Weights of a small transformer language model.
Size: 10 layers, width 128, 4 heads of 32 (1 for keys and values), MLP 512 GELU, vocabulary 8192, 2.78M parameters.
Architecture: LayerNorm before each block, tied embeddings.
Training: a variant of SOAP for these matrices, 4078 steps.
Each number is 128 + 32 x the weight over its row's rms, rounded and kept within 0 to 255. Layers, rows and columns count from 0. Numbers have three digits each. The size before them is the row's rms in percent of the matrix's.

# layer 4 attention key, 32x128, rms 0.168, rows 10-31, columns 0-127
102:118117180141091132152144171102105118094156155105090096091132065132097127142126152134131101162130112128139079166120111200036108143142114074246151159129120126106151107170132147206097144067132067148109121086114136110085116110124130151117125184141182122091148149145125141118121140152167096165108127174170128119182157129144093157058122138087135117158140085155074099105147165137169144152079
104:121153136163139160137111137149130056150154094092117113154123120140134117146083141157099177080132069080117144188103119117096123143108123170078162120173140135120168155214133098137126122152104150157122183107101174103129129129098115126050160190145113178142053169094108064147099125120113118074084148194118137156104150177128052099143163144073121128171114096125142106105091159144157077169103
100:138130113139186120131096135181106099168128157163124146115148074149136108170147122131150126079128099105083149155154060139145186145116105150144181136097199221130122133112117098159135127128145146144122148137142141072059159129126162143127073090126141151115128179077138148114159130120140096173069097102092095202152052119100106199085097097138176145120128149169139098195108119093117178168123
114:141112100124047133125126157134177143185125186078131132124090138203118134130135138159070128132100118165148154140108140144116080145102163143151097112120090130111159122145233099105145129148136132132180174119143158093176104071095129131183111056065108112173192141097109092111157118168117067140101177160124071056137134108097102111128102121112104127142092115166103099097166132166096161146099
113:146096133101076110134091184098125111143091106075201078118166182078138122111090100148142114112173121168135091118121127145109085148180189100131135184122121150149134129118077101091097160160173143075130108145165166044119102143175126117142169126121082112129133138123174100159092146169137116147090152083116144194126110190176106168091123064095125082086124125130135085099108089157104183104106
109:121191139123063157092133191061145126179157076163106135127136210155111100163122151161090133119124141151135071121146142123106115114161124121099138065162096090120121077068156158157054126085098139156139120163135109130149159114085124152111071129121111095132144124133135125107115114095193128083175098129165162110085147124144092063119180132154160148084054133174097083104094166178141094127117
052:126150142173154071159138133082132163097099160176087097109130101099121128113150156162101140072121158102085023109089149136143186185122168117179153073150140176166092158109128085124133143072174096154096089117111121159109151165106142144107123181128137109122134133081094135182128171120125139124119111121168113073147064141170123051150110113169159121148088154162162131163176093083107157146084
085:108105163112135096139159134152116082172137117088165107087124174127191147137086112073123134159157118134172189140182187176100134096146137215049091149090134143071170122077145145116110120097097163147082127127124112090189121112077151102152128148156122150101112069168056111134084128122141101136116102179115173185147114181102119101124124130128134140177148086084114095117119171150139135072102
080:139119092130099141118125127051200133092149118138185117142185169141153132103122090114037142151078182113212127182138171136128125099155106168116157172109132122124088061090157135117103160108083183125148135131102138129119100158171081138094210155119152114121164138131131115097105184142100177156129099113157162142109139076108146202103146128101080110104160119141125086120170100126095079128151
096:125121124082123103096079131144118107113169128117175113154066159098134137130144056122090089190126118149091170156131148135110123090072095083099099172134114086134167161114096105167131099114168104119125126081163128073144164187126109127193120114109120115115089114116103131120164138148084165083137174163218196140130155176140144133102159134213083167122092140119111130098140212146100132079103
101:087088176082110156175098144139117097168143074088156139170196154142126088113104151154157153141136096144134119116175083058090169115143157082078151101148121118105159134135111149128125040127093053117161066165092133128160112136173091151172158146132165143130127159101107119101073131173099108191077121123098088106060136125171106097122107115082132095155076091137135074131150115140138144164152
099:130092143104064127141124169092097119131125141132147140134131116136163187118111127098168086099137120108192189124119035082105116084084119100149161091120133213128093119179189164134119131062096134126145128159076073112155092125167122084162174119122165191162085046137132150170123131126108167170114078167136132175117145139126114163111097123109128092136142132147111101174097104134067161105100
101:193121130154157180168120176177125141102126061078141114159146126089052091115141191188177054100184181101147123128104110103164123084130149096142138121145144136115153131079155154101135127211126103135111136137122131134124098141125150076137159113159078128148176084090151133223131123144099154122113127120161143155125108102169082104155147084105106112107094093094130092059071139110125138097117
108:075161101143171130147130090101171130083065124061117151197105180117118076141094145166114110162139100143151134143100118145163133176155132181097119095180105194158142152073121068140140077136125082144109130157112133162109154156176108122094125104098145109146182088090081111168121148155109191099129165157141153107105134127138208177075198112132150146136130081133124112095084081135117147114086
108:118097131146071128094060121133124121152127161106138168137139117091114178091159164142169109160125138161123097122161122155120173097119166112113092084119102174064180190116150094130085046126157081205129172116141136054078145155153073133101156088125177123078140123156085141095151127119133133090148128136127198127112155129073155149118112132165078147138158109183173170131197118149105156097121
102:088166123052148080173131084113201093129224094159134120122085172196121044106119192120175124128093086113181105124141132135080105120115093131136091101139108130106158121160112128110169119151125143089169093110153138090165198100118099153141158122121133153062148151136141123136127169113100128124054145168080186161161151148099158111136142095165119151108153124113101097097076141136161126129122
112:143159131100111139144140122105150145170090131150125151093059114112159145103181144133151171122093155053086058046111114109131124093069148091121060111102094160119137134135110103059149157147169156094142126129136107109104115149078179158117057148150121176099154129118160168099171080069134054107162169113124153096163133140137138115108150130145169109089157154153170190125103085115146189107120
109:183095148162096096180068117127092168074195146186121067077107159144080166116111178137080202118106154116073111121106138091121156150068176153186129066118107163092135122113138122115124069183113104164136123134129083097098129111095113133054148136154127088137127126100103157081105159144121178139094096110129112092083129127121094055121124114137194109157131138124118172129108098105125123101142
103:120150087075132127165126111061138154140105117150037137150112083145169135107060113191131108153095134114131150180130119119080193144164142098135129127144132133133107123153083098092087061176184152164118108081082116142163155177100096124138113118104167143167091132138156150134082127146076150180166154093140122083106049128093098186154157131158208167123114133117130123118103129171150127074136
108:122110156132138154140141094215135044111131141130086110096092134148170140142088077143102161102120130076133095149176133106123087138143128160152154132130125172134165105103167159130126136135098111107113135046135160063104140128111144209146071126140159136101102063185142105131092130165156113046140134170186154149152066127124117128074167152097089103122091151098143150128129132210084093149109
109:141162072140164129077150121060095157132121128167097165094121158119096120138086132111155144174122118164102138159129104107119124175151120081179116143148053103100113104138174166178159106135115120124165126174160130123119164129113107154146106148091079131130091175161149122140123109045137145078166135109069198192082075177128122099166100148092187105162180197123150108123150180139135148080154
109:118141111135128128138155050074112154143089137120102095174089130132149120118167079169229140086140185154138075093138146119143111146097122106164107097111105092154112132168111142123153184117101193146109136130100134100191119117142110174093163072102138148169171045193124133168177118149107068128148152122120162096131109160117111127129065117137116137150091092142198120127176113054114152142146
# layer 4 attention query, 128x128, rms 0.19, rows 11-31,43-63,75-95,107-127, columns 0-127
105:105107110163102134116170136082142124138156091116101115111189111144113129118120171077138127143085099087144066104088174189125119145206083082132144091099197142186131112117164120141105158179155134106172189102117180128168194105100132103111169101125177148074130140181131103088115154148160094107072085096106157113115123209107128129163135147126127098141158117099111131163144112103101206149088
099:140137141207135074095159085091125088027118098160098135112171099062168097176124082165091144133038155137160121159098102132115115170114114079128147083146135115134163160127131119124125193110136176144124192169113119101107124137150123093096107189152150112110088117145110136154111159049132157089108085143140156157081094136126119115074107170147126092134189092116120134136134112118154150106187
104:079122155150177067152183135137141195102169119114182088133180149069170133121125132099120116174073163089110124114135132122067083102122143122120113145156134157077194173101147147126115111148136105110151143136147131127134078141109062064070160096143151098112125093147155065158106104086140109110116166087060132131105149116100100150087140145122140081158074086061148108123179112176100096083122
106:148100079073102143117124132165114162154141159148141103123170073164203174138118183064150084152098079097137161091100161154188103140096085076116110116145091156094168091179121097137106132158082100139079134154090112090095134139103106131092156091131165088199186180135112124183103106159091131137091120096137127082176117154131097159172125060087142125102132158176102129130168107123148134134156
106:072103170115107157197125169163087152112138128137140110131071111141177143143132101182117081106095163150161129148151126121131163110095109170091147178161099132129098191101191095086133126092129108106154118130146097084113111165159074077115129146130119172170081112155141094146125108157082168188145115111128096129152188040085119157123149138123127139060089166146150152073162074086101068117131
117:187173129125050107100134134165149101111157178069148097124132153118098122113125143078165138086101167132143122139062148082146114211129121124153127139058143179110114143095109119129129081136204116111151112083071118157159175113137059139187117151144158132120151144121140156152107167073135130068076129165141141175130103099094117143169191104136145128110127131134103187094145125157047125085140
078:114138166152125089141119144225106089154108143173117133079071085146145180155120146095199128123143066153066139131121170171145089167111098170184135149158142137089162083116112126127077171168105151127142101116120123194149133095182102152155117098057114115117132129120132133155081113110119136114115122076081085109168089143050080122167158111120138117174118145111131111158137068063102132152141
076:109129089121128146138125153051101103165076129107101123141139141120118105168064126123076044107131150188094123139087178158118150084171136177148134050169120129100132141133156138134198151081096115118116127106124167098194087166096157070123099094110073117119145110126124190111157092138151121168150106153092140169130129172169133105133077188081126096134089129069118103155105119178180142116112
076:100126118117139125092113115082086151192094078167151115107162099109122214157083129151164157149181099098147147118140143141114151097160182176132132106125116073140126059114175178085113161087061145153099137167154103139156096145104127117097155128157118139157084135175141173141116146098111116160165143086120102118130132146158171123123127214094094071184034118100125084155125099125178140152147
074:139084110088149147135126141033170117208108093128119139153133186083102115132129122148136108111175148177151144138131137114136141090129136134099109152134165130134124120155118179124115146112081106109123171129148130155136062136082137124093137074162101129114092149136101128156161102075177138129217134102117184113087175161128231114107125167125065064169140135142097151085063109149169183130095
092:121122199138134098092119165187128134137121183184066144134152100137120063122111144170198084123131080071104171120215090115086158151139094142158126137105132095134196138110073123127132109158139071155109126162108090111095074107159076116079103097128162091080149102108147122176129109109116204138103132129163103127141140122172145087101176084138070132109146105136114084143111185114106119112124
095:122092141054109082076183144064119104122104148137138184145139175115126144142167125151139099096109110115090134095197156096085126111136136075105133167142208134146161134158082178142106118057095080133174096169132166162046125127107165147091100118174147118160118109069080136136154069097170119112151099108153114138129115138184106102113192087114105141093142115117098124091121115160097134172157
092:147148139167132160100119135113110122102124082129106075200225119119085120123101175124154146118138170101187105176121092168135184090157151151097108137147159171128127179112110140149081082127107150176105181125109150091146084151098073081071168187153145171116154144126102089116170113160141164136176118115129192165139121082066129121095112184132101113164136072153171125172099145114158142123113
102:160148073107108102162112125111155161148122138106101211150072132143123091133120097144097088166139149201130134135154137135144116106072113143133100102183195122145086097159138123068102088118122107080090101147185182094148149169171155134141138138126099105136057156169157207145092116186103111149162177087120057152129116086163146163083130124113124101092108178181113125161136127141117079115091
108:142146111145174108121134099060151073165129126112111066177166146127124130122090147127162146078141119103147151135161131132164186152132151077121137200101124137120170077075084130174128132126141165137145127035133165102152088137084066137067142209180135115111125142121116129158120149116092125115119094126140190125075076146128128125151105151059150201172131142121154143183152174170136153167126
091:074103096108115165131108126144119150125100152142121160201103135157101070172179133169101118075189125151136111158176126082127163108136065120115115149119165068143068173115122152136070161111079124128119164136154143086112128190077142117067118074100140137098091089167169151125100115140121112113100112116200135163066153154115157143116062126062124133113130167188151141172142123092123113073099
098:107079117097171155141111131141096140078067128104119138140158084154114110096106091120132074122143112113148196108131138122182092111098116124187101170138151067149140117181152175161111161075097183111175130192126116123145105128203127143119089082089117123147130104197171161137147089185096113133120144116085103110148117146062168160142046147101110143104147107132170094142143048084136147112147
100:144115082193125202097108087129181069128101093087120090047115096125128184131112167042102108119165099168128116177097118165174171124176173118113165127142177065157155142171141102151115174192127142166085134100095201119111156134098120103195122110133134129140141113140155109096125125103120084165126106114119132113139112127118133102147131122108135126178149142151095181178161095092098161180128
115:159179121122078125114115165127109132144171088089137151097109171116105147199072175143138121154118148143152054147130112105119117164124158137078114155090170091157119085135143109116128098119143120071097155082114152168084102159116140076162174152074103138147141114129116194058084130134167099218114077101073122179144127172128101106188084115165109149175189088131115150149120159142121153123163
102:142120079130107159127121181096127116136133107199128066179083125115127139126121140109138095122157178171090057087084048191167127108108112082103160142125094064110105119160120069155134112108106133084154137152095150105126180137193173114137185127162065119175122176146122105071134152140137136175178090172144115140191198102116110088142152118157157149130114134133148113135096138142155079147109
079:115163161082160180133147092150135127124137087117125140135118126205111164155133093133120108188182128167123161155070141152088108095061115128133128112134068135182136148118135104062177146170127063178147089100128144133188098077075176115125123099127154123113142150116182158140109109153129079130182133144057097100139131197175099123181144137131139098094106129163126072091096158142153116103062
100:146134139121099092159097158084187137143101203116170101158127194124141112141081126148100123186043148050144160173173134107151105186127114116168119131119158148104122095147131145144098124170104133159066088074128142086164070114124161057152180101167144115151164090111098171137104160137153081173130173145132134133100172126115127105126157160136061137121171134146171129094146101148097101181120
109:172135072105161163157153181129121147064058075135135137080124112150158126124146147096126172100134138152166151185125131169141159184124096099130102142089118099123116164105161130183184203186108098123155128097052116180152112129117141120179141103124150148160100151143154155096105167084141124125153108139133079139119099153099137170154127159120115102115205161113141101122140108124151126010077
126:108160158168161116080109116149110122134148137120125140152177143100123112156140139135106185179126144082117181128140093086161115101190083145222152071131209176130079091141139152071115161115079180136143111153132152160074142125156157085131136054097105136166116131134088156118124110099150120058125145155116082105145140121064127101099067143127170181179124143178180136127100110102156104127126
119:126097120091126172130117081196185148076122158072115150109111193097126122126142117097144099131146141166129063138125170132127170065125046178182085072162098141117117095145111119114146153107113094188117075171117116138167059139118103159103115070132154162171099155156131146026123132119120177110149134170150120148126147145125134154149176132149134162157182168117126120099133098063124137117099
117:194180127156120152141125164083146161179124120115192044102105081138125101163103120096079184078017196063156111099117174175137166111152124138159149104096130188130115170137139131116097075143117124109081139086168130097109154134103154109175152150088112099113167122153154112116099127132113161084117119090136157114148122071101107122093160093142118150119119107195107142115150100178134116118137
098:111198099110187141097127074149072140115095144133130133149104134055189112151121123179169194160154055192162130109111111170143148097153166098097103080131115126169135099070145149212102140099125107063145168173140056122083186144082082173095141113100117146092158116155122099083167141139122151093102136161123105117129160169145168115116120129113166137138131173129139120124149134153156111091120
108:137146104063165093112184112085104121089167162121129139174159170078127057119138107142164115142092177208132095134078158174171121145068101113113140101142139056134114143086196105196129154121127136073134154117190130127195128164124103143092120123123114149129154131119100162093197181152090183080098159148160169129147134106109146169134113122099147116130107132148167118110164152172102177111136
102:118120134118074162141115155125146105100194115102143103112184143177151129134121166137106104124091167132095135188183107091072127164148073113161147117099208164140162055150121065096087051135116137181146112138140155103126094145088122149157139111135110140201131151086108163145129098133189094129126107140122148128185132065146159160162180137169149107145084084189166143127114126191152140156132
107:156122116136141112171155179082164113097125108156090134163126166188134114113108178105078163107139130103100150108143120063109131118170091188155138121121109136106082155083105090060121123115135181156180117126178198133122111075185106096141184116120107121193155118142148135125121163115130106102148063085081191121141084089098125113162162140118107122102162059098099127132133129079045118167164
116:148180098179154174111118096060098120085049146157125122084096092115115113126083162109147198104110114135167142120109137085134111164148125107090150147104110105118149106179082159118186155108083122171164163124144195223105058122157103123130122084139170112119103126148168107187163145133083111157136158132153171125183154134132139140099120151149124171116184083104159103097140085133101145187123
112:130082208107126180133168067134155115112121175117100141086094093159135157074107124132151156138060161153113137159143095163108113125177187136129151119162183184158161110175179146155127054146113105140165097133126084135160138162110126176085190161167151135122082105116154102172091110143161164114098134158139116179134118146080115156102142096135165157124157162064131080124101065138121074116166
097:170150091131146124199111090122152112088096148145156150147096092093129202116126143124149108131096139123127174134125170128089086136181105147089131199106195101107139188109132180137065180124144090114167200197137096068101124166153108173109129142114145157090132157124098103159097067143124105093150092144130126145125169118124139154094191139086171133165157183128104147202154093130168132132126
111:118165141104135149091135164073092154052138119131153106070162151141096126128146170095165114137158156095119167094076175167115143179151106144099069157096149077179157151179160165128123169103126158137149167153126104179120132107161107182110107144131217130149117128168098076115129124125095143142178167124119094131142183145093059144132065127129130092138183068107087139141147055121133138124178
099:154126112127118056208136163137129129121069188138161118193107154094110137173165142102141138077178108103161189128109116140169100116154119106105128092133113145078130092082118123121097136082156117141048107070095108121127141115187139134187125142158127167134095106102127054122167094153141117159102155145134107131196144108166111095172124071132190102095159150166147151083176104160114088158092
117:101156156186173087173120155128111135110140095161131078110223116115127101206126102108139162151147144114169103174163091162116160135170042105185156142152140159091154146124145154141125152165106146122174153090109132106108069136201162153138117153142085136052100159117126072084151187133124161128114134102164148110159118126105134105106139172112121147095081153135166078142114148103115198101091
126:156172118116135145073098115122115063101083115116096077090180139133046068104093129138175168119137102133108153079129170057152175128143160156141155155171078133113148096157091115093156147143116149154141137095157138100134044133136132142081139138187084114157127096121146136046136144109128152173136148152141162208169094178179120088106104128115172184140126153122161134138125160106106146138176
118:125155099137120135143119058072143130103106129153153105151119121145100154068135112156065147126084169114094133102078193155104080155138157062104140152150116112182147188160149129149115141137102128151208187152173103115106132166132097091134117153130173131090186214117115156170153143089149092114151152156086132111073100152095096119048066131138124119136162111169114146112152070130180145144134
107:151118153180142162105173084161126117153188141134166153140144133085111163056123132125148163105122118147115180099156125170175138133141080123114174096127110141071080115129100135142184118110154071162078071110118121101116137098176115154077168147116106086117121098194100071126089182106164118088036129142115112089095127101146100123125129102143190149169139132149115116148168180159071094132196
108:149165128117139151088110163072167148075176147145177155103127072184082116100138131146119129125073116128145111086152119127080113124174166141126137160184103141144184141136142120035147165157198111173135150111109113137132101178143095184097181146124070147134111120100114142114087144111150160060149132132054124081092078080084089151116155088180153138090148087117120091120120077129114131122085
117:103152101114137078176122114211125099144161140130158124111175069138125140124084112153128190129176179110139093117108106144127064100138092132162161122117134161100095149074169142103105191101136175147081115143088166195166122109153135085113143130142191169077138076162151097164127105134118180102102089098087129119055148108062090116148134167071142083155114086134100107161118109145081146141106
105:085109113166158111107158141176164148191098074098158076092156119095117166186187051056096082121105109135114113178139110119103154120168101134179101121133137150097133116122098118059106068150110090176113062091119105050130164125119155172119100122119099114165088161117113096138131121122146121115080123201131133082109120147149157105132130111175144161128110107103122107139129183197178099131143
096:153078115055153083172123126137177124032090162120115135073120102164109114138118097139145128141138168153150071126173113085138142052092179104093140153145087145140145136149136082109197146127166089133195105129111149126119162148148129110124115111124108119141151105110104191126095151208090158155185113169112088108094158140100068107177064162125142103109080153121096133166148150086155159120138
107:092128129094126117140120122194148097099099091153122168113144087223090150206091114137129136098095072131138129145161102132146152105110150150104091153159115113067141071110144112156151110134102120179133070140105107137144151141214109104127138136136156072085135078091129103140130125125092093118054131179115068154126108154115167123158144202169127108139154132167218129140151150140127088060114
092:144147110105112106127158121080116146125084156102087219080118140094165133176115105156157156179154125109122112089151103099120155073192115067193127171093075215093169086081149071161115169136123173135150056129161151122172159134143112105141057113104121112078105131150128132126113128119150099122129145112084145122145181144123127139082086107138121153131082168176093104133168131190105125104123
098:171117133117138148129086142136117122096095200196133141114133099078099189115136114112165114090186146081083127079122110085112105083184113159129197137143123116156124050080180092168203100116141122132130201156179128159069107099132107104161062080211119140110126121121124139111137134142150176121163139124112137123160137118155145116094168139117189161130132147104152191135145105092116111109157
093:102090141125110121093100085187062129089079186131114087132153113142176141069138085119127131153076158186132072126151177126152122131068108152096147130130118152161106175149113120168107137077106140105093168130103169113119120080129181131163175183154144098152126136144138136103177086140102129144085088145095128190170152146134156079139117135103093084115097137198116075109202110080114115163190
167:172083121140173074157103099053088166162159170109154093120135109084133174065136093120174130150165168095102145105101212075166144160131095158140133084145144119142146138141166114119081132180167120143134163078156140160091051103106101163137115106104103167123133138141141184121133068188171113150152134063101141120073154108146102136130133098134146167128143124134080148142144094050117155150152
094:149084159136193066172124172163097082153137191113135195112104132125111114094113105083097048160174109153142122180162140102110153098125107141162069136125076102122119100129178157175081133151117097178172110161167151122094127086173119133121139186128094153071142109123101101097138115132132127116108134138128143074112114092129173093128162154155133183143145101136155060102040155093172142116095
079:120176099100124149133120114160174095131058108121128149185116134164133153175121164139131158142189077144117092138160106181136119144182176098118117135150076138174155149112089164116183113114059117145062110133100162114143179173079131090093158128170079160160092164126176062204143100138130135132116138172115092165215184151119128125152104140108119092120090131108153072116123172133106151136129
095:116190073077113175101055135117195103135154117173097099134088120122112140077139127112136094100109116168131148125122130107110151119112144124097152141139116121102134160157115128145131066134124147151219128147118090090154188167133169105116085163144141057118089097139215093145085118118095179133105122185111066126101145171125068115173122165117157074101188151179142151164125120103078132107104
086:125186082088077159092140159107130116170094120180124089175147125094128116108111144088160074150167093178127146164123178115094125136131066082120114116146104166158094163165072209139164114128083150148072138128107195118124183134091120110103141124102146122164127177143081139127152107131168134090168118130144128114148126125072211147097133079124048137094105128107090102084103107151150165148181
087:149152145150191157138119132171162112136158138152077130054147096117063060138118187110118166111089130096118135113127113107089146119077153079108097178087111120098183153144103156214200137182122151134107166115154123127111125133145162111164136097142062110121115104107131079122151143109079140144101096195102190159121106138096099109090149125166126133083127144081174095170130113168118178067148
087:141148171151121143085066081147136108145101102174127130142061065140082097051161152162201164102113158123096101105087131134096109145058163094075105124125141112130125121117143187133075126113111173134136123115107092097163150129113193143071158137152135176150144168167129099164140143124074139079151200163160148107110135128087081132124123151099121096122047150134123112126148114179192160112109
087:027136141105193153167127151174125105144169103122134164128145132181082122136100185108076125093116083192137143114107062156129164114098192117099114131091129124115165184168074120116149108072146116106151154159115146153161130172185173124142147102122139137099134078149108122068112101140124164137105124059136166161165113177084085174121130122097139075145167147129151136128102172090139125075081
091:131127151125123098105077115114066136098134155159175116130145119115117099184144139139152149159166100147144132131117121152110097177146115088205202112114120106128128161165086189192096148047116121101143115118154099148132105162165110130137124134112135150066139130143112149123077097122104132139072070100174175179127092149135126219136113056156177081077126118167149173104073179135143104094091
086:147082079121107163109092099158148152137162152172132126120172133094178161177117159070122076153144088161088120215117198129168130119141102083191107181145174065148123113148165152109067092180151133136161131145119157086174121117133075141093122157138131134111160132111150112097085162131124183103111135074150099119096091092115138125182170135092137142114076132128167100127110148136134175107212
093:193153146067127138122096115089145096123119082090141160171146132130070113179101115095178060078132130150160125187162117105108187133113132160104129156184144130087103129108161133077157137138104105136193104127165170105109120160133118155108072153153151164150113119124154202114151213160075178112126114121085093153180109122120114152125122120162085108160140185162101138121155137136117118065051
102:138156109144148150173167203191187077083121126142147186125137111221140142159112136106136070103055141126132138178105106162073127102111104126147120177122133167111133159163127133174213074095113106096068151105141131113191159144152142110159103169126137081118153116113093126119116181132137166100150125137158132115181084188070141115109111130071135116097121141111140144129122139169174113082105
102:174115124163113101145152124135157125145125154180139091127047070112175151129113127101081133151077060127099118137112078104096134098189116131172048142087122132126111191125116091138101130082203137159153092111094156094118156104188101161196133126153144159119139089092114132129086115064124104062156124131090123112091117115145163069171118147124128093155184110145166115183137148104156133130183
097:123105112163165119161144151133121160099165114134123206162138152167082149158155141153114163054112147126118169085111148191189149177098131113058105097140089081105162152102075148237154125135073105114078129146169097137068094104115109149109093103088162121142084109128164115080140119109172144169176137151140119179128163115145126168133150107111165114087127138153140136077135061130130123171118
089:121150105131104178108151082159084192183105092152126088108134113093155137114135163155133176082127152131091136164126101110069133130127041102116150118044128081187111189142066119111113182112103131120102123136125165148187163146120150108163133113154095131141125127096187104138141119093105119130164120165086122115163126232153156105123128137132136055122180125155110112115085201088134133145173
100:149174097097186175055132181194169052078115142186132088123106125160120078078078143108116148129131101131138114136124100158144090135133136054103105142117131121204132110159149159098114145153078098141171095175112149090131160155107172111131182156096098107137146131106097101154111177172131140131115091196119120130108115115085117100141152174107159098126118120057139091109051122166152138165142
096:128169133128110129092101162090124184105149049135085049144078156168116120145127193104138165114103167115098086220096189118125070144199131124077100107123120126156125143134139121102106081159108111125189128139112117114196158136114069152142113113138133139115135151141136153099126137118121136115070154100102154155115123157077180144108080105162094154150198076137133142084083129131095196098129
087:130131153151145144011092122162131117168096116116123107166120069147114111151108148136082179113129070101150142154152096088127168126120045135124113115098119095136134163148121160142135149098172156114124174096124144110166166152117210082112141087164161136141107113113119179164175117124157109093170141132130123172098113166126107114046153132209149103091117120114117077154060139122140144085203
111:090085170126111048135206169080141118111161129117128152125135163129172122120110129098077153143126162066158126136127135095082161096154126099137133200053164166153168156176122168135085099087085148132108124157114132104129140132119157121104154132144103114173107131092155107140074219147115143083129086084148158126132089149080175141127139184115123113136046150090176147099137096141134071137175
116:111106139078082136128120131141125203134071136157153123081109127127139127146116129064145128154130131040114144160150180117120128130084100105086145153079086176167166065142130136089134141162136077070087108120170055147044094179109141140127167093118193111172151133131130093157146102139136172172152139124163127091191116125155150205105153143135111104103104161187155144109135140151164093125131
097:121148166101165166115096096146092176119092184114148105134129118161141117084098214121083132189130098180182127131139123197068173100119089144120135091144175151151170116155121113112089199109132126109144132092154155113124132130126127099141108178169119147144212125123176095120146151093132186112112109154184126136130139104073169156088170134112104172062184124121076133075114115121135144064108
055:137081087112110106076193133100137147173080096051142077149163145126126175150121111117083094100098127179149142111091155115125176123141200086085063118173083121125124182098175166118148155137122180097167162154154108138068117127160132132124163173054163149155124142120119150121162115117157162076151109170101113129111150127156173119161155122163149166168121127108154052155116163102180138135086
093:181123120166102104097125145120134112106143111134136102098080163134124114126207106091099094149149134095094151157136153125083162134169132113119062074100148095087136172113131119137141159174153134062122179128136156198150166100061175098182105089100126094135100163176050125122177139128120108183127175111128145095117100132150093122169150133167099136115150110126145131200112211131108116201176
092:136148096124125189173115095148137055101127124126092117107112132120117160161088164137175154140183157104111130133131140109089129115198166154107092084060137100124138125190046170158143087119128063143095201125094141150152131101073125118172109070149091118142137142076183048123154131153134090157133127126130133124140099160159092144148081197124102119103111124131132193132085111145131091134194
104:103166070127209134117102108238146115126126124159095145121148126121085113133164088160105119139136081111082144098144107155152161088113062136126084092152125126142098118147115112086157164113103133121127129185149227159105094143182116116112153089149055070133089108156153101168190119136126123128160135098145150112082141106146151067176143171120137091110107130140148108167109161099161179190126
096:096140086129144140079178179064066111176047117129127087138118119054118149178070140085157156124131191196157124109101161148187132169114159104073118135056094125117117156089149140143108163127123106090127141149117086115142109130151089183130095176103148149128139156111145159104129083101139137104124182155188092160177125151125129138098095166094113119158149170093094143094138106122147163127188
098:139200118097161108142128078140156085120062094160112142124085112157140118169117171196114091120142173142127169172104097103073077154126137120135162085149113124149127111162119119098124121160139125114128110114150115173115134155153094091054101110134154184082088095131123179155060025116142148170158155114096077129096121150113105202135162128184192136108191124106100135130096167117104132099127
097:175084119162158110135155163092066149136071116154077155075161131112116176183057188092083108130051151144162142106080186120156116162150152143137172149102163128073132082135083140153142144092135102088137127129154121086103144123137190146100110127095125101158160126144083167077097100099120177136121136111151200124165077164149100148112131150115146105216100112136095144096131151105132132125175
102:106142125144111164110158071150094130163115160155194135174097142076118122162091068108180102086158117177126139096130182167124114130087198085140104143129158095175160128154161135141103172165131151089160177177143136107144092162136092096093114108113148124073133150131049066098142119179127120153175139103127101127107221102126142138109102181123095141125102144087120173133176152084178146154163
106:125123132156122123141176122147131119105173172086079159135130099137120137154119112200148141112134140151210149124135147134129164099118165124152090076122068082092093157136113116116104111122154175112092157114139171080093148141177131192102126139143191173090104138057137170106175089133096147152149142110166098191178160063162053136150099133145089088053081095172128133144139130158079097135133
097:132137099176166135105152166227078123187131144152061112142114112122122148167106083117136179121119029110103129098183111099127115103158081128128102136128181077071127093103127152127102085101121128131142123140135083122107132057096126113132157099078094116142113137153161139113101202138127064139102094105155114164080075145141118148223154176073128125114110126131117090155090127114135136116088
095:164180146107147187084139132135069058131099135192115127109121155155059118167123160127173197083131104113148048108146133114120165171161152144071103112083109086163120070092136145139072194167099108081152120116128161147124113121090096228072135123138128111185166135152122134146139114093139173100134132157148142118182121114104092129141100146140123121093140145135147142100086057118149113102120
099:162119158177203114112179144110136159096144150147117134139114160118103089136121122120085177152060145150090095138177190128146149170142132048185090139141136147177163158106119132140113109119110090119111106152187134110064099106179125122137153146085214081174123171097095105098153188159113126096153144119116097131160160097131086170080126102093115096131196133170123107182144122163128125101073
109:101117165173115153140121125114135168122054138117120126094111108145144090150144062089109083164171102166115142108148100153132128140107079095172146118136195117136152143192137088109124153152089158212107108078118095199169106120161121106156113112079111110099152165176142125074159176123100081175190167135135111129129091148111185085081148140132105074155138155099095154184179118081182150126125
111:086073182089078147090127133115109093092084098145058100126124152197167151090101107174181146147084118087152117195122131104124164118139068095126135132110130171140112137177117129107133086144106137087202162104082131118117117106135101118192193116051146148136107105132098121087109201108113142118110064130164154159127138179137173105121107164149095172123174085116157112172080125132123114127148
098:041160104100148096106125113209107086110111124133089168126197090119118091139137129122130157121128112084108109088146063180170125137102114125129162158144109168105195064138082138185188189083129080106148118100126144158093150095139172109141153156098143148103142126140106106086128153131143140142094105105131135184178137159132152104137139051114083142068173085136195088098106177133128132124139
107:155081116057108111118218130142126090149053104167104124112103131140125141156108094129142071173171160170131140169073160153159064075107116158127175143098136061107131139180122101055182139129111081139147120103101159113130150137186131117137113120136125159184154143112106097150125123139108080129100074173123086095099150160144090166179169163100130127100089154125112169130113135167114054141143
# layer 4 attention value, 32x128, rms 0.19, rows 0, columns 0-127
098:105181183129110064149097065158118172164184120145108098134169099163104152159138163159178133108064104164093179166175135112176120114114142118118192133082151119130175123151126096133115105167135152083098114114173124051127054126067093102163126170071152136122142079097090073146127133191120151078100107135186095091148136140147157111114104151123127158121130135184107149137142093088160132135133
# layer 4 attention output (transposed), 128x128, rms 0.222, rows 0,32, columns 0-127
100:081176116137085160102154074171155149186119132163131136087156120126163110172119159136098161080087154152145138056128144104153123065118126176085147131079161112137070144170115137115160110070156108155108157158123065113180084132083136114125178136151097122106126129149162097102147141088099155130139117095192173129087088161156202089199143145119116149108141093110124126045159136162104099163153
086:148111135120093081083050097129109115145093123141177111180190180075146108137103111133164108183113139115069103173081120087138051117135139130104125123130117109086148119162098149100091075200141167142143138125113131131132156131107081122162151216125181121078112115084122102172130119151081126110178122099123136038111161126111124142125133139154054143171086165166121150131110144112160123081090